Weights of a small transformer language model: LayerNorm before each block.
Each number is 128 + 32 x the weight over its row's rms, rounded and kept within 0 to 255. Layers, rows and columns count from 0. Numbers have three digits each. The size before them is the row's rms in percent of the matrix's.

# layer 2 MLP up, 1792x448, rms 0.0335, rows 708-829, columns 56-111
091:056100161130171113130120092091145144145162099135136120100158160164068099085158110089136125109107150139110119127158130086158115178101142140127124105144145144104099115242
110:086111181156161180073057100124162115113087099057128184077112137080114160103183121119151110077116152142104110122113090139145156060120144142159062179065068071161113104097
103:104103096194134076098107159117141156130106122137120084083180089140084112085119140145121106131122149086144139129143143160088151160147075210147125104084054149158111158086
117:098094064140152137146139111071124116170109087092164110102133153103111094096114186197122114154145102148163131119097165191094114086144152134107143089140127151118204061065
097:110128141133126099093147140119112123140125150120150128104110156167102122115108127130079098185162109104124137080135084133197138084097136101170158179173118111099093116059
098:110147073126096127148125130147140110120091122156139124171143149145108159135103110090066163128180141140103126132101104164092175097128143217148107127121161090095137069049
098:133081097138169089080105121097164156098153097120134151190082098194091146128139203108118103113115042126110128111153150129138087185119113126191124107136153129132157113135
096:110163060130100174113087156144074104144136157130092177154109152093145048101129063108118099099149118189111196096145163146141114071103162225215161181117096092165143101038
108:164089132133085077172106114135125071102066107167051154132168104151129106111140128102124149088125105164083136160105140148144123133185096090128099128013136136154120115178
098:108102124131111116141141122085127118126138079129077107125076135116122153070161155107117151156137166126127102137146119119055161106135138121100125157078105130097172185090
092:059127111156040112170108073107142144090122158149150088087120139095043124118159135125154107149175158075186142146181110139071110132107140131123121093137062128164092122144
099:092102118152150134106091106150081096100077143099137132102121097094107092086130097101123169080083141144141095112105101108170146187076143143150143043038100119179143149143
095:113169129166132086114146110112081141105155137122117137126168143173086153106162129182099131206129123130041117156087144140180113104193107154152090120109125129159159126106
100:104142138171131111127104119103144136124151172114130150036117083127183150156176118123101165103083078097167147134109135080084180165171148168155083142126139051140146137119
106:105100173119107122154095110139092150123126161118009135117095135156095100124166234096142148163163166164083097077084106142132158090132110129076094118087118066146132136129
104:089142084153126145091131118151105118060092130110072132077111137092158099159183113136156129164074175144110121122169065111152172124127050090178145099035098135151122164165
096:147078115178137146151155096107138160106102116154124019131118140125097132129178134128126141104090115061123092161126133118132160148135116123081117184110117066069140125111
096:138131140120146134167098080193109203079127136147139105142074137198118126101131126136132203166163121075128120146112081173126087090123139145166150143080161168155105143115
103:097144150101069104125146140110114169120171105122127137119119114063143126114089068126158103120113145147140141165166073139203092077055094153121155101102121136176082093158
105:131137116150125103151136103161094165095088126098081109196075081084112103141148164124125167147134092092155200110121104147137068121152105128099129083144103161146141103147
095:148122138088111132119100166143097045151125182137129088105113131080037096107230142150154131154149162111088152134098012121127162067083119132061134141129143102106196204169
098:116137122129130145155146178097078195139105081109030086176060140101147113149109191113107163113116137152139151125100087096126124118108155112103077139093127114096142149152
101:083164121069149131075127108150085141088132174116139138100126113100135149091095127120120081142151129095176077105094066093090183085073148084134172135110119129147086095118
098:166163113170136161085144114185140093156120130120065170148121081146176097129119088106122176137119122081132101162127102107194107139130106127148077166149075151118139087145
102:118149094139129087156114166146119074130133160117100115078174125116124117109082134143100136055156175145117086118075174140139150061064145093093066172140138101139110090122
101:055141120180133163118084145104168105148038149140107064158128063150079149064140063106146076149135144113107148124090097077095145113083100111082133139106109087151112094099
107:116085144138178090111173117143115152091070149098079101142125118139162106129110155122182145126098172148082100147131110130139151090171163138128161116100120068125138143132
104:139115105133121114117113083113100129113147162095128116119095137102101143092146137140113081143099125107088108094073124090097144138081146076053114130060127146053128097142
103:175164137159079114086183090141123140096136152113165134151149080113129150194126124108137168126077065105108134096110096145081167103094144090104097132069108132103208092139
096:115106107079105128123094059157112163170110103089133141122151143149137131089115164150096113082091107128086129094140126138110140082134116077155083131107073119073102165081
092:093093132124113179169122042175096121118102095155071132188106153133158144155116159118095103160121123141131086167109119120096125084113117165121143105101137127108074108101
098:154151161138081140191150093184148123119126117106102069071144146113137164082118092161127128180107128149048111104142134161103150092161129182175139174095146132158154101120
091:162117164104093121137095140176156143177156099093161123135097134142094100094119141108176129157127163145044125078148120133132060092095091206149138074105140107175153092112
099:191120134169175124158150137140162140132166100089063122173138184140121092145161129126149074104101131154131144073137105141123180112134132087173119156064090109112097101124
093:166106128121170073131104102114131111194134133099141125140073117138123147075129148159110072153155084066147107110185110137131167078137126115041125115092096118113116191120
089:124088089136079093088136107109150163142125179054097110053084155118116181120153055109123126123106118145165132160111121158090200173154146110154124108056110169168110083131
091:117089184141092157146115126126106086074173081061117062136113152159174143083097109128103117127100141097113093121165077101160126095159103150114153111090131108128191094162
095:095132118062155101145107115107133138118037111133133124091107099126103108122144085083165166123101145076097107109142080129168117176119134141160155126121092134121122099147
098:114049122177129183109122117060050105113111157171141118130163111209135115134128101143091088174113146158117062096150177074126180123181135104082119113058082116144113138146
099:160075120094129069111125066210124139111132141149142135172087138135090113144122091124105105166130088097109126103092099166174138185138129110102110131123168126180147110099
092:145129131127131113132093124147104096200141122165168175136109148122175129177101108128176145158112086131145136121162033183100169087129190184054171121147148086128157161134
104:118139065151119112140125094172098163098172076134140136123081147094127112106056114122172118152115119112164104079077100087112138092176137134101125089069101112127131138116
105:105120170139117114122111106138205169087181129114149126190155133123115086116134123101117134101152096082091103137079121088118156108181138083132106078101106122072138144087
097:142149103106067085144102122152144114081141143162099153114070111054083165137104114162072111127133137171072152114110118159169122160140130106104124129110146092123181090053
099:172135129186099128085129081142094114121191180159129123111174166109121102095125133106131072163119157114134179099124127135086177057096101111125160130078166158147155137084
123:081137171109142120091182070125167110177089089121094107079115135116099102052160083159133166164121114136082099099140144136129181052134120054148198147070085091149112155119
097:154166224142067124152129090070191116046163139123075149096071124143124110132093132082166148142115148064105089111117148140132176154087127079096161147193099133149178138114
091:076133138159162213156147104145135154172088110135059162157103137158110146139145179113162134154099161089105076180152090079085146131157071157102128045188087091148129103129
103:119167110156116148147125137105120133110136079142087122173127118150096121096161108115095126126110125126105075162072187097111109088138140161136138138137108102059110149064
102:106121128060178138136086084174098156140082155131138062119100102113117159158142131084121105177061161110091092143107148095147087099099118156144120134054093152119200121196
095:092200179105132088149101149094174164097131134084154144150150137140094150079105111113103143136103107124105112055146138140176160097165124094122142112085129086138148085085
101:207100093107138137117191167133122131121203146140114102086151161090124156118120058129099111122105164106125071058140101143121132116084133095151153155103112123175111090111
104:060129156149125144129148110147077135122143188158112112080101098156103094103131120127148156138160163114099129138107155122073174127112173110101038115074118101121125182082
093:124132156109136200193080102129118091100105118156147114100129106137062126108166068137078094114087144200113207177139105111170162159067159143140115145219209116177071080163
095:114111189042104152129113120140113208122127161148154132119144099114137129153114119121134116102139112133141115090126150143190131180184136127115127090142124167100152078142
107:139121104160170105132072104136140115080111131124115101125070116122134102108135046150121092170110172123102109114087100165137107097096169108108132157085127075127127149099
111:106115096097170114101066091096121133111093117125102131144143120063165167162122070110099099103142154133156079119110062125145198132198116177047086095081076067128186148107
112:056096175119104138157138153106114124074090119131103108124147148068083087175090106157153056120142106131137128145156129119103142077154114117133163131107134125118101111084
098:064122127125089060103153150142105171128137093138167148105084070115131093124043114109165121108086077147087103118108120195108145087126145169086066144101148115138143118115
111:105122130171153069078070091146173157119134137144066138146084084095176074147122130153146104121108147124114140086092114144034140016064154086128151125139120174106149119097
104:114155089187127151157138094171124145114124213103111137108176163086155119052118102122108089159098140113088170104088114126117088105103074143162113109115093088122109153120
092:098074151143108107114155105169081118140150086129101114092092135102046058101141182057176122150164138112130138148114126161111097095137101161126086136076118108181143104115
099:123107163125123097113157136156129144145108131123120183083090114128132101102096127161132133114129105156178133133108122112154089120122123164080137145190120179085117104099
100:114133066140160146135125099171142081125142136106091101140167086120103080133136108167153112109134169092071155127108128100078151090161109132146112171145060140174064128111
102:110135124146126048115163123104131152131157188122140138186141072132101106096082133101114110077112175133115153098077099140148116102178124132126131073095139144165100180145
095:185112102109114066200138107111137077094136140152060172163133073130061114141094120081172065140106144165079147142094124109098121102149130113141121069083166153161151155095
105:186134143115103071117144083137121167116117114180170181119133083097101140162092159098104148181069088119127141118099152089151100132110152172168134114134162167147192087126
097:085172146124158154156130103073105159128155115107205115153148079178138152142142172100128111104031089093154029116205100187148156091115094095082141173162132101160139113143
091:171162126148183105211093137135117107171045167136159153130178147086139060154147118163110165110119105079160168114091151189114157136105113149136092057170165129129083157127
097:089160104090157111098146080151108163104153116140150140119136159141160097106073130127077078090091155139160147158173159103122122098132074123118162176117142124173122103108
112:113134147132108179082141125120154140096118103136110099158121142079109124125135116138090083152124139141164144118104062109102141097108067096157148184098085124122122136125
097:139098149109096112121116071083095096173136169182199106118147172123109114056102176137172133120128122105123182143095092148136169099126123093148108171115133154102118146125
090:145150103116099106151110171136121196123152132087113074132130108201098073171201085113114116210166112112101094096117151211151134099119126146170187119131111091127173136143
098:143076075146127119128189143115114154123175144101160101180126121120134105110132145121180108170114144124137160082110109112121142127091104218055106184126099118164182135177
103:135182156118169116121139088162098105075108101116105106110077106100109062132094061137151127179160146120158143090144140086101125093165058106115056075079153092156106078138
106:188127045114124129059110100079128118084113070135083138121146106137097103089207143092085115116130103129117149155119117125147123134136136119045094116122104079201177114136
097:136094110124069186103110129199116149105132111166097141123070112152151120081111078093122110134106108146102189128065151140162115131143139129066069142106100111165120116135
092:077106077130106149092136107116130082140130203168136123096112110100107183095142132140109134138134110114110094172104155087107118103083135064047139110129141081101101132120
095:064134168149135182169098130063102167105170180093102106102160125120132108097039073148115132178070129105164096143087104139128068118117080092120141052121082112093107099081
095:148113150100098158153152106123181115078133156114128070078152079071171135211119170131140108187114103096144098098115108095083097124135104128180149162095128135172114136128
107:121135108143111137121101066162093201114093071131102120090098114082099128121137057140059137116111153113067080153095147117138161123150124130144094127144104113115137131094
107:069108104155105126147131156079128165085181195072135164091083135157113108104150087121115090168123136080095091079165079118138164111143132192096099097095164105122182130110
097:068107134171064031147137097088126135164118115170132119105133116156119150100107155114090130111043129132137139115082188141127112102113139114121111124156144170135137227118
103:108119197148093104134091100114192141114106134158100132118096073159094097126154206188116164161094174133118105111104112073076148106124132159163078128141109116126161105153
109:067094147183100166141140140141133134144099116174059164082174123136144094127094108090123134115100115130089127151108085168160156161132132098146170134109089098164128159124
108:076097092117136123186114119138089167073098122136093077094099126085063097118097113111103073084136134146103130122057129088145092094118102093108100192085042084169087139094
092:112162126148166176146078169071110119155134106100124152093139122110150132063149132119071079147113104073086124101190108091146129108139117137097150106104075154127110159138
103:178097106082128153090127094095097131039140110103105157053077179184078145098115145067139147117124135052064138119155154168133110110140085104108128106141094137142130117139
107:141110109192101099128142124122100130099132177133173111227163144150115106097109109156109133101078131132083057111096128159126097117132185107161142057116092068135135116187
095:127157155149124127152117144104070154157186115164133120150107125089125162092151120119065142139142174108065125137134117125140125022141137117114161085106041128126150125038
101:112129101102130134117134079070147114152098103074157141154190107114133118145125126106129117155118161125117109111139076210152107151141119106173123128166114194164160129155
102:130061112160060112133161088091118129107079194128117112154147150090124100127147103135191138149117085091107104162120095072136141123162097131134167118102166084101128049164
094:097172079173110145109127149139146099126126172117130117056173171098142127143190071098121157132130142113109129099088140156151139101162114108107167183151115089106142162066
104:129075092146110077172053163130126071147173164083177164087101065180111117133085151144168129168123107099079121162104125154112146170125149115136157112069075156189141171096
104:140174049106150152115142114138147114132041102099150112102158146125129096094138115129125164111100155091149106100092125123140178132142092140134116162113167118147078104135
088:097179126176093160142166158108087148131124068146103130153064115131113093095130148106148145142117094139154076160134077144142129135151102086056085150122068152134140136163
115:160112107110128109074140081184145203118068132147118095140095122123094133137119162137114136184073123108111100110080126138098133128149136084103103135114121143134135157085
100:035124179156134197114132123116107108048119113096053131146104100090149133086164124175178107201120130135095115158074125144102152158109134191097129058124098107142146198137
096:160181096140102149126170121125100128082145127154134164088108146175155152107103143150175149158156122095119106135186139162073160116104109074135153125120069161121178091160
101:148169147129148142167052144103117165145206133111109123121130086115106094118108146100106140049135152071155126154151131131117107134163086097181106143174090169191069085115
095:152157139154089125108134062195104097148145172174160122122099161155125147151157129151127115131129151120113079140114162199166145085122077183140114144166113092093145166112
101:102120169157138147160158105083150133144107074115079132132102107129205120120118126154164152149146114093110003127089165160145142097154140105162157084119156167083155132105
098:103097145123119113126135133113138184074113119128117121104110092136075137104090112125144133147150139151131132116136134157093152107040112080111125158129128146130122117141
097:142097139117090149056140160112154115165156118100123159116131179166180135129065123120137100097173171156157117143100120064115141112138088114088104189069090150189135129155
098:092158129054130099140158131128104159098140170105120154107084157152109123180064157125209110174178168152073091141158093039127112114103130073136115081079124154114110136159
104:167114011129172074126174142154146123119117169132149143100067129141129123162123092103158158168130115128090106127204160136093195091178110148123116122080128140066167137084
092:144153101129158205126089153107058105158129117126150128091091063112108128111145113112106064154112111149091112102155129177121114059144079115115159136144093064130096163157
108:067143177149151114157148056137123112032089104145153068102166139118154112163164169150167136107110181141100133118085135123164109111126132114106080118138168113152153124130
091:190159129189092081106146115126120132093154103099142139052135102130113091083136101139182104121156121164106145094190153135117158118143077100094154134119109152069149178137
100:122100075092082159137095136145156091080102102175120154086133111150174145085126069138150164114126071083114160109112104138118138120125124152045124088106146140065107120070
100:108145110154174161099164176133119172055123083137148200081131121125072163103100189083129090144128137058176110096110112173113187117093083178092114089136106182134086095168
104:074073123070171132138115099122129120073112143134102089109128143073181119149073120137090136143135136122154140098132137132093118168105127101116080132116110018152071137130
103:078095072145144135121080090140118127104129127129136114153102151165128090081166106143137158103118092057195142175194172133090124116092121099091154056110138117154091161153
101:179167060163134137127117141152136091052151173091133142156095151128142115151150061138126145186152163129093110160134168113113108124158121170130135169080183129129169166129
104:109122138151129172153082124149116191120205089131082120105188159174102111148108092083176112188127202099146127144099149130150106145149117093109106116147107143168120113132
103:138095117121149161100116083105127197137116135161116150113182128119134102194151185173058147174130138125079205108108124106107158086095129112140112090105178168105084165119
097:099127114147159148121139121128086162053157131131120132125149082159119112198120112083146102159076084112108092140079079154147126145097150164113173117151110160117123132130
093:132146106119129079178129059159078132080115109137132155131112127087086127162133140108110126164108161104159114062138147095172138066106135142084127108167164117141126045164
104:172166071090123139074179066117122153125057066165123066090078101160141114142146116079114110096164174087136146127150130158132123092094127150135079115146135125118044122097
100:130165139234155168137110135140057090112054176075137094098141098079141197060137165102142162156123136126140138153083125146116108091121111123122107116125079123152184074114
105:176144095155092123142127110124110131114165175065134112152111143125147178096117150164150126172142145077115094123115128149160174147099126108120123094091061128172120133093
103:167146106116159133179110150113156120112162156060108086071195156130149143138075124130134136139115157105107135097095098092134128077133112097142150151133080149129123087062
# layer 2 MLP down (transposed), 1792x448, rms 0.0335, rows 708-829, columns 56-111
088:190190100125087154146147174149120088098077149125149109134113141108154155179111142144128127155166116125139150149090110175123171078139124121131151121118086064174160144032
111:164175077103084118178199114146109160116140197216130076144161096175116094126076113133117099170154088137146151116131141107101117145119095094067196066177147188109178119143
109:094150164065119159155170092140105111123146137131129146178067188112188117142137115125111174127129129144121107144136117112161130082132182048137126140154169104069159108150
128:122167199105093149102119137166131131057126173150061138128099139147156168135151074056115144128108161137068143145137109081128156138098104142143111141106101122167092162169
099:140134098125137163156120149110127136097119094122118160143161075099139126125139106160173122098086151159162140181116160134055109176163125133087096062071115163147191161203
096:147110169136141142084131136110108127128142137099100115078102074090145108127135146154203086147092118126153147130126146077127109119123112077113126117146078155184132168235
092:107172142104071159159167129131104132137119121123127120084191132065176106126102020146151154142137215125127120163104118137159160057123160114073132147130136125137109145133
087:124107175151161111110188110128140191147101108116168092119139122136135187152119154128139167167104117075131045155092067116104135145153128060024088086135153124112129146198
116:085128113112147182095125142133135172124190157077192129121068124075124154133141105153113097159125143097141115068129105097102141144088186149107167116226084152125145131084
098:145145150105111106122146146165122146135133169124187143093154131118134120176095080155183100100107127110132146115111114132179094144099112129147147121184145120138080086152
094:166111173072238138094128168124127122134139070112122149144146107135224100133119112147122146105098118156062090111054109097152146117086075129116131164097162134100179111116
100:183159136097097115168176131083158165149116132178127075174122133146149142209119150111138069200177110099118139136127166140104082070173081106077135202198147146093114081137
090:133104119096132186132072139130144110136120121113111128160076139106167081148112132073166126051111141105202113110164100127088147102090123119097177139116108158097113121144
088:159132113084145155121160125118123103127120082137108126209135170105079130120087140122165102167141183154100091098145117212150070095141135117128182105121147201097114117146
101:151153097138158122083136166151182116113113096142227137137154126124172165112096036163108110098072090096164157159143143121128086201131131104153163127161129189116130130123
102:181108186094113126179125144060124149134148104165130132191129155140087115085090137097086125139139065125136119129063153121062087115129160162090117125174145131102135087079
103:111184172085128114106090135129072124125128161113135234143122093131129120115091110146143108146155148156143128070149148154130117092109119097165134068110094146176100122128
095:125153128147107113065152171068122044138120113107117161114156091052126115129133142108140042096057112180093154094164140073136159144118103121095130109145062072122134108135
109:158087092131182141103093114139115104138060204139132146105115137176099105110159177099060121105099114108125110111090152117024169141185151132101092139134096115082154186076
106:119145148115122136105120161123167088183167103160152163058167164169160100114141104143110089121101174185086063131130167105119159130125128112157130172118140120127130131104
099:101140082165162146126115093104177209109134071086104174142148131147232148136052147079122148106116132143127069100155255108093065168167106116161171143094065180175137068084
093:124100147136126129099110043144149077086131149138176166097180137150109132101151061159138112162132110078118095125138153141104133106133089147125160122159097118161108114090
118:155097114182096142137100150139174114112130087150104107152151140115120086139187102106157151103077119152098129137151187201145080160188129180094081133124093127144149149144
093:081082121088115121160136130080102184117167076162156088091131183108114147113099169127137091109115129154111138085129153100060152122135126126088155078093162085150108155099
106:124103163100165182114137057134160182147121099149134147152069109111155149139163130102152121188102070164152142125148084150129144185194111152152182080105094148111172141163
108:206123105099135101131155080150088137079194125111160159090107166072168091189112192162116155153123119121151082121134150173152133138169130133140127102127125138088163126147
113:151179103135062166128063102112140085169195126152137152110107146124086137126148099163086105151136097134146141113115119130086087161096089148094085134154117163128145111109
097:129100154138141110151138153134102159116106105157122121133154133159160074145106120128146158111159157126163127175158117124168112118165116175185136144152118117216125153110
100:116101110099132136134065171124118112122097101134070116108137191110111125081140094154117076168129176125151122145142156126152098155192079138124161092174129141144085194129
099:148094131180146122165125183078142124090128123156132091145107143091128150138142100121151117172129173144145088155110119105119108170106140110064134100098111110109166084143
089:141148135141139093104130182029146140119116142107158150105149091125123090101127108166120172129134126110115161075125116130123145164150107097158113125126072136156195138155
094:112123085102165102064096152094113123139113159133132173169106097143124105180127158099130123066143131137185156128121099072146098144131127128079081102136103159104091165137
092:074137074126150127102152101049092126104109134146076117096120134115137178172130105109088136078120057081205119195123121129141166163147147069099147187139098135069099151134
099:063128111109089145079089116118105122137052192167170145070108087115113142082137121152096153153128134071110110169120120137130107128141122173092131078147118151156171136110
082:096130121141070174081134158115130125084136102147117131103168141142113125135117096086145170090081147166113143151088118129111093156140132148200164131161126101173124072130
080:131141149127200161166136143160102107103106083192143138188170092139136047123099205186144119144103141099116091082101137123116041094117071159107133152160096053085141190151
087:117161080099160070110147131142143132175079147162133203157163105115099101159163137127178124122151141160157158121102191172080118188134148117121138142164143140140081182094
098:157114138170073138127165137130132127141176136113138111181140132165122116101105151155087105140172136175151124123108164151094136069111118115096109104118156076124138147092
089:145204147055112101135139088192160151129147080082103133138074123055117123118105142086165162076105115087133176150134075175121065100085127179148139126175171148107155112075
097:102182131142129162143135155020151138125110117114113131094129088124166130147150178122161126080121148182145168131177152116089124054167134168151107141127086151099137186153
095:123119106138111139119156105133136136080111126081085124134174131094115134079193150141123130098122157120125132124124196094157098149100032084177124135101117177134146115123
106:157127214118140167097129162118159101139045166103130079148162090143149145136175140127105130082154146148074116144166137154113118111114126103143132144164115116144125114128
098:145167080137150111137170139107063086135077115143080134086098141127150184141132145148156125166082157168159110129195114159134110144092107175123137183151155122177138109150
102:114109133139170152080145129111118115112112124059171105126179076149186093080181110103151142115108111064170097175149155123096126093089111148125133137127099150140138127136
092:103127138110185141107138173113144131138047082103127137132103079147156139153146128159117182128165085133143063184127134103207093214165146145150074108199077084140103115169
129:148110071149101135153061178133074147076161156123148146164119111143130121174096137090089086083114136121175141150103105088101083189136114187067039120159128145135123086137
093:109116055108188112075122167163063159205118110124174118130173122137133144124193119177088134131105090202139168145125075141124068112164108160160073090047153139100102112124
082:176124108116101082114105148126113086093162152129177129085147118118123128129121064128078110131156123154139158057091135190167113124107159089144139173082158158110131146119
100:122086142118133098103124119108112124129110160102132131061091147090139147193098134126133094141136150155148161116155067153109162167116084070109165084117161129158140101152
100:145112130170068109133168138056101088095142123078077215133115122114108104099097101130129167101172120160175124085133101150114140187151149080090121115184148100143076109038
086:151065070177133147092157104174086114167104110204127108102130107110169084170129127145159108157146123103126142189119107097106088134103143157140138155159130139110138173154
092:041112148145119083147049092123123122116053103115109135131090098163135084143117180120136154129117116131083187151110143112137130125205094165074083098145106104092128119149
098:188149079132145125099100138141164122105084054088118132166152151116144122137115124106120105136100105113132092110099105119160082083163090149164184139170123174153151096173
094:134126072135100072077166135091135163145155131095116166139105130156177095144111184127169160144138103089104057096118112159120076108181092092091140084052056121110154124052
092:152138060197150104135144148127152099137120101103128117131108149123106129098118143149163146156143152122130131175151113150069145062095135138144144157137123103168113131143
109:093110168103092117082155143114130144149141122155110158141174110137105128156122162133145160094118074146143105118173139101116162143170088130123139074144072177131098098127
114:114123157149109117122171126131123110121133141115119104132086161179098060098177160130142154144080122089083147126126173106076027136057134073233159141138170195141073066114
129:173177071131160089112120070141154147148157141139139153146119086189156108077147132087066176142101146118097102092108157137160137148071103143105080098123104136157136121151
095:181110104129155182150106119100149092150132175091093111158144164140113156118193133130091134167171170139145157124149154059127089148124110105180188087149090161117118127126
114:160135094087107175158177157114048110117092124127190114100157174141047146093157106091103143151132089130145126174148127110220128212188105185103096088112106074139124126139
105:156110155095165143111114161087127143122131038166149138180094105183099099223151149150114164082160126142160105163177123140143160094167177076055157138134176146138148119110
096:112161117112142160110139150094164134122076155103133138151157118156200153158128073193097111116092131130139119108133136130134150120101136083102168082158136132082107152093
094:134128102143139140140094125101126128094145142118156084156119137124120147146160140090162105138151172110105120115198130126104162106132152110171128082108101089176154168144
096:121130173082103121128131129109097178152112112166179147109087156127162196106117147097100130145123135137168151103126095151137117164092167132125144092127148098055173102126
103:130112117112134195154091099158128132138115091094118138064131162122142146116186105144120141214143075118135110154177138119077117118070134121136123133142094101095157068118
096:068133167129146157080092143164127142159081111098216048103122175129143132098168124170097184124144112114151085100147092130141123123112112146107138162154047098116135097168
101:088127100107154213155127159121151079131143163094067085125108146152139112122151091151177120087188155145130120127118103155086150137123122090078104093091080111086087173150
086:159093099163093102105125106174167087163097150198067148101080158075108107130100082164149111165185170149106207160045133121121120178129131180192145091082098106097141126103
089:091091124103093109030149074123152118082212063136088108155087109149097212094143132123137083152124132159092109160132115083128121099143127078118144184089074095120146084135
094:157092131143075133173131141116172129189127131098128113120123126132099138129190109108157171185162107114102084103119113154140143099177188130138098078137092150128110179136
117:136109098114164090175109126139076106137135163109156147088147093167147110125119128119167142120105127089088086135151206143148134146147154152103104047151140122151156119131
101:086108094126156139136131160186144145049108088052062132147108059121141143145110061097097099112107113170141067088150165129115110132120131145105131102092077103171154106125
089:082096150121154133123151073162135119117094181173139221091124155083180136073098176147138138071116145126147164165139081049086145155157130128140054118095108145150109103107
100:101156172079125128135090120149153085123065108140102135094140106116123130104128093133073140108107083106125082160157134145135110147144129031195147077124128146102094133088
103:107059115120077143132123184104165164147151157140148136110158140142129178146174184096118111085100110130086101179139103156134099141091210141152160177168106165116162151108
097:052127190152125139161125126172152177148142199078151143134096154121165141123095092147155161120115167130133108076153149126083135134147114166192130141105131212064104141092
090:095152104144174084127157102066097101109125158069168123155176127086108103129129149156129111115137160116193088146194085105082112108116104154183180099138125170090155120105
087:169149152119143134163118136134130154128120060076118141179158121115156056123134106138153136149089129107165175106161080184156151158148144196181090122135128128181182110154
093:163136088108115083077148094194118113115069073132126157147090098100112112154193182118132105088162136138047136094157150130127188117119156195124115188112125126134148154141
091:107144117133137114088103149138059140141099065151137156176088168173100125033140069110097139070128138150075162139141125165147157117117148113116076092128096089123151117137
108:138118122130119119145130176096151067104141189137151133166150145190142122121119194110206118131139088096163156102129091115121088100081157114087129122079094105136132098144
101:190168132120163117102117094186107116161086059176109095160181137108136122128149149145145161079116133165148152176073165126129107131125120081152183140139091137116095110154
094:177157115101177210112135178144120127061143125086129113134120140092157078156132110151160124134203120120096079187161057125149126117151089130113135105096097086127100043126
107:156159061100152150117148149172077077130101134125155106149163162083116156104124105080126122103160122124129142154144125195179118122119105121059136149106089118136106164086
116:164159108069166127098123122124138109095152121099203106162099125131162146123150101154125102123153148131146105077158154087107094091132121162139118134147159159084132097125
147:117139176169115154074093148098171058138145126117130162152180105144154153098153111157129134149103135122114114125188125172136174147141172158162157069181206142069175097153
083:125093123121081097119167093157145189087128156118139084145105135144082119187113129140174169148175157190148141156076159166106155140102126105134088148125149061138152074103
114:083147164160127114168163159182160133191119157142130100177125078077163115156105101179164061104115093154200074114127068100090166105093162132160121126096134118131137144115
110:123151167066141111134117094142157108161103106115044153043103138087131172120145149119158120126158119132171187149146085086146190120142073124099096194110127182139133154078
097:139099104132131139115107110137167088105057143099099141122120117170124110162102143137173111100134099147157153143119118151147143206126096128104124163121196125123127127195
106:132125168152136109150129174169102136104167154151095108083046169122112093111126118167168155078099119138122142116104141050105150079091142165108112113085125071101103112108
099:102197141122186147136104150153114125110148082162114157127095084181155172117128134117097118127115192142122125063130141205094108111059132086122086118116082140162153188094
090:161076188124155143125132094118117163120148057170114151174110117160126143135092158162124108152123144150154143144154100117114133151093135163141086090125136150197110084188
096:132189148112142191084205083131126191095099110139117094168166187074137151106170099119098132065115167161206123090160133104138094115153097153133113138162175129083133095178
102:138084194149106137163109088136106149092210124154085163142100098133155123149138124120124088155151139168114158135176143124111099106155140106149126081110049099098155141133
083:169083112076133085097068101147158110110108187091152105101199125112156172179144074148127125140141144118096175100131182143088106106120192153181181097142146107119160106108
116:090148118154106164188101190086119055121131141133146153100183138146141143140139090119146116095165140144147142094173130146151144107113126178150181115110142116148136109169
092:184125098119096064144107096120151138113119145159158090145141128172128075174120112076097145090133163107156102102156116091124069126131120061162079158126123134110099063117
093:089062155140164125108076129089129153175094103102153085136146112080096087129145095107064100110087124160144126095100100061190120126152148171116116132109167099178094179107
097:107094123122145125098208093141114076079097085137145160143103132142124149094139090154147140202113129164109137085131103127113139105097164165093151086075131112114179159115
087:130114121132179137145151190056158134105128081115105141147150125103140116101090118093139161146128122163157182088129125069095140173143168066093149119050141139204119111176
099:160102074098095102101130152155107106098142140167163126131138136134063143121121149105073080136101156164113233148175101112100161143104102134092094134127092077190121141151
096:183118126117128107116123137135121078202132131111133117139159164116163110127155147121118135107094120116118104145111075108159094148220165173114150089140103080117137150096
099:121146110129147117213142087148089141120124151158134097096147057065077114105177156130134137178037104115073162077141148191104144113110157125175153052179137105102102128110
095:160105113178092158110087138124142069157131117127151089177137075102147138112201111105041126108088085118165141129088163215115143135157114154102140134171125121153127110088
099:097165230144076185132085115108114166127136081099116099152174141136125170094147157135097091105135126110142132106050116120166081161072135146115133113166128126179088120160
088:135094138108108055126191106133204148130117113111111116175137201173132097139097088123125188112080144090169147120089130091105121188103160132121127155105167182084138099092
103:166094067127100127101107167114118155219167165131119193150083091161110108082117089085111132162120057120125091155144103116078123125127138129124119134105091134121101118114
078:097110133073152170129139148144143153148122167170130121174090136155126147157103169128102117113112138070138112166074124150137123126101195163140088135145138115147127111101
105:130175131173154102103095111115096153164134153104122084139130164114075086126102179108125078165107187190124114135136114101136140137108153123180094141125088124222121139176
095:143108135095054118135118099115128086189110151126102086133129114133183079138154042149130173116105077166076093164097150093121068134130154091178159127105154087121157169089
108:170160113155095128089118129121141169182115056122112164135125127160105113122153151095155145130118107124124129146112131121121159101124136143145179133122119191096169122118
105:152186196122121088118169147102135164135130139107079176079137111075118133153135124104124078153129167183039116089063061123182142112177168163167124191121102145130165100104
098:081127176124100132090139080092153166183104127155106111125115092090102147097111200126131123076072098134129140090108064123145188136094131096114130111166056149124077110111
102:104143122099118079113125122095128069109018201103187135152068123077149105122138149160094121076149066148114118109151092149109132111107135164171119158100152135107152121103
102:138180146152132120122139150137122111113134139105150111172078149153107149099124075094214129088127137143171053153148173157161106166162132150127169160155096118144193100151
093:148121135078085149131093103167178125196116138121146118111110164136109144048147136171091170105175186097129155102192147109105129081164076096151103144092125077146129130091
095:140089171139130172118096181120150134152179131086140116114179113180152114122144152119165124107138096133125085180126109165084111147086155100140094148104061159133155209087
081:078126182131114103121068174089110088169135157107136165154129136107115101154094136123135172150118028107123105152107122087140118150131120083074135097119128143136160117126
100:100087132032118115109133126131171173125207088184094155151087153152110054197110110142125095110113116104105098122160158094139158176115153128124122153106145164110102171160
105:077104141100173129106120137138142143101098071182126157079135089134134057152130092102141150078117147166144134106167130140090081113157126142131136159121164111093166127146
102:084117125138100143084143097143106164097103118180160163184098077129109103092141136133118110162118106130143092153170130164141117145117111145134092053117159102167164165193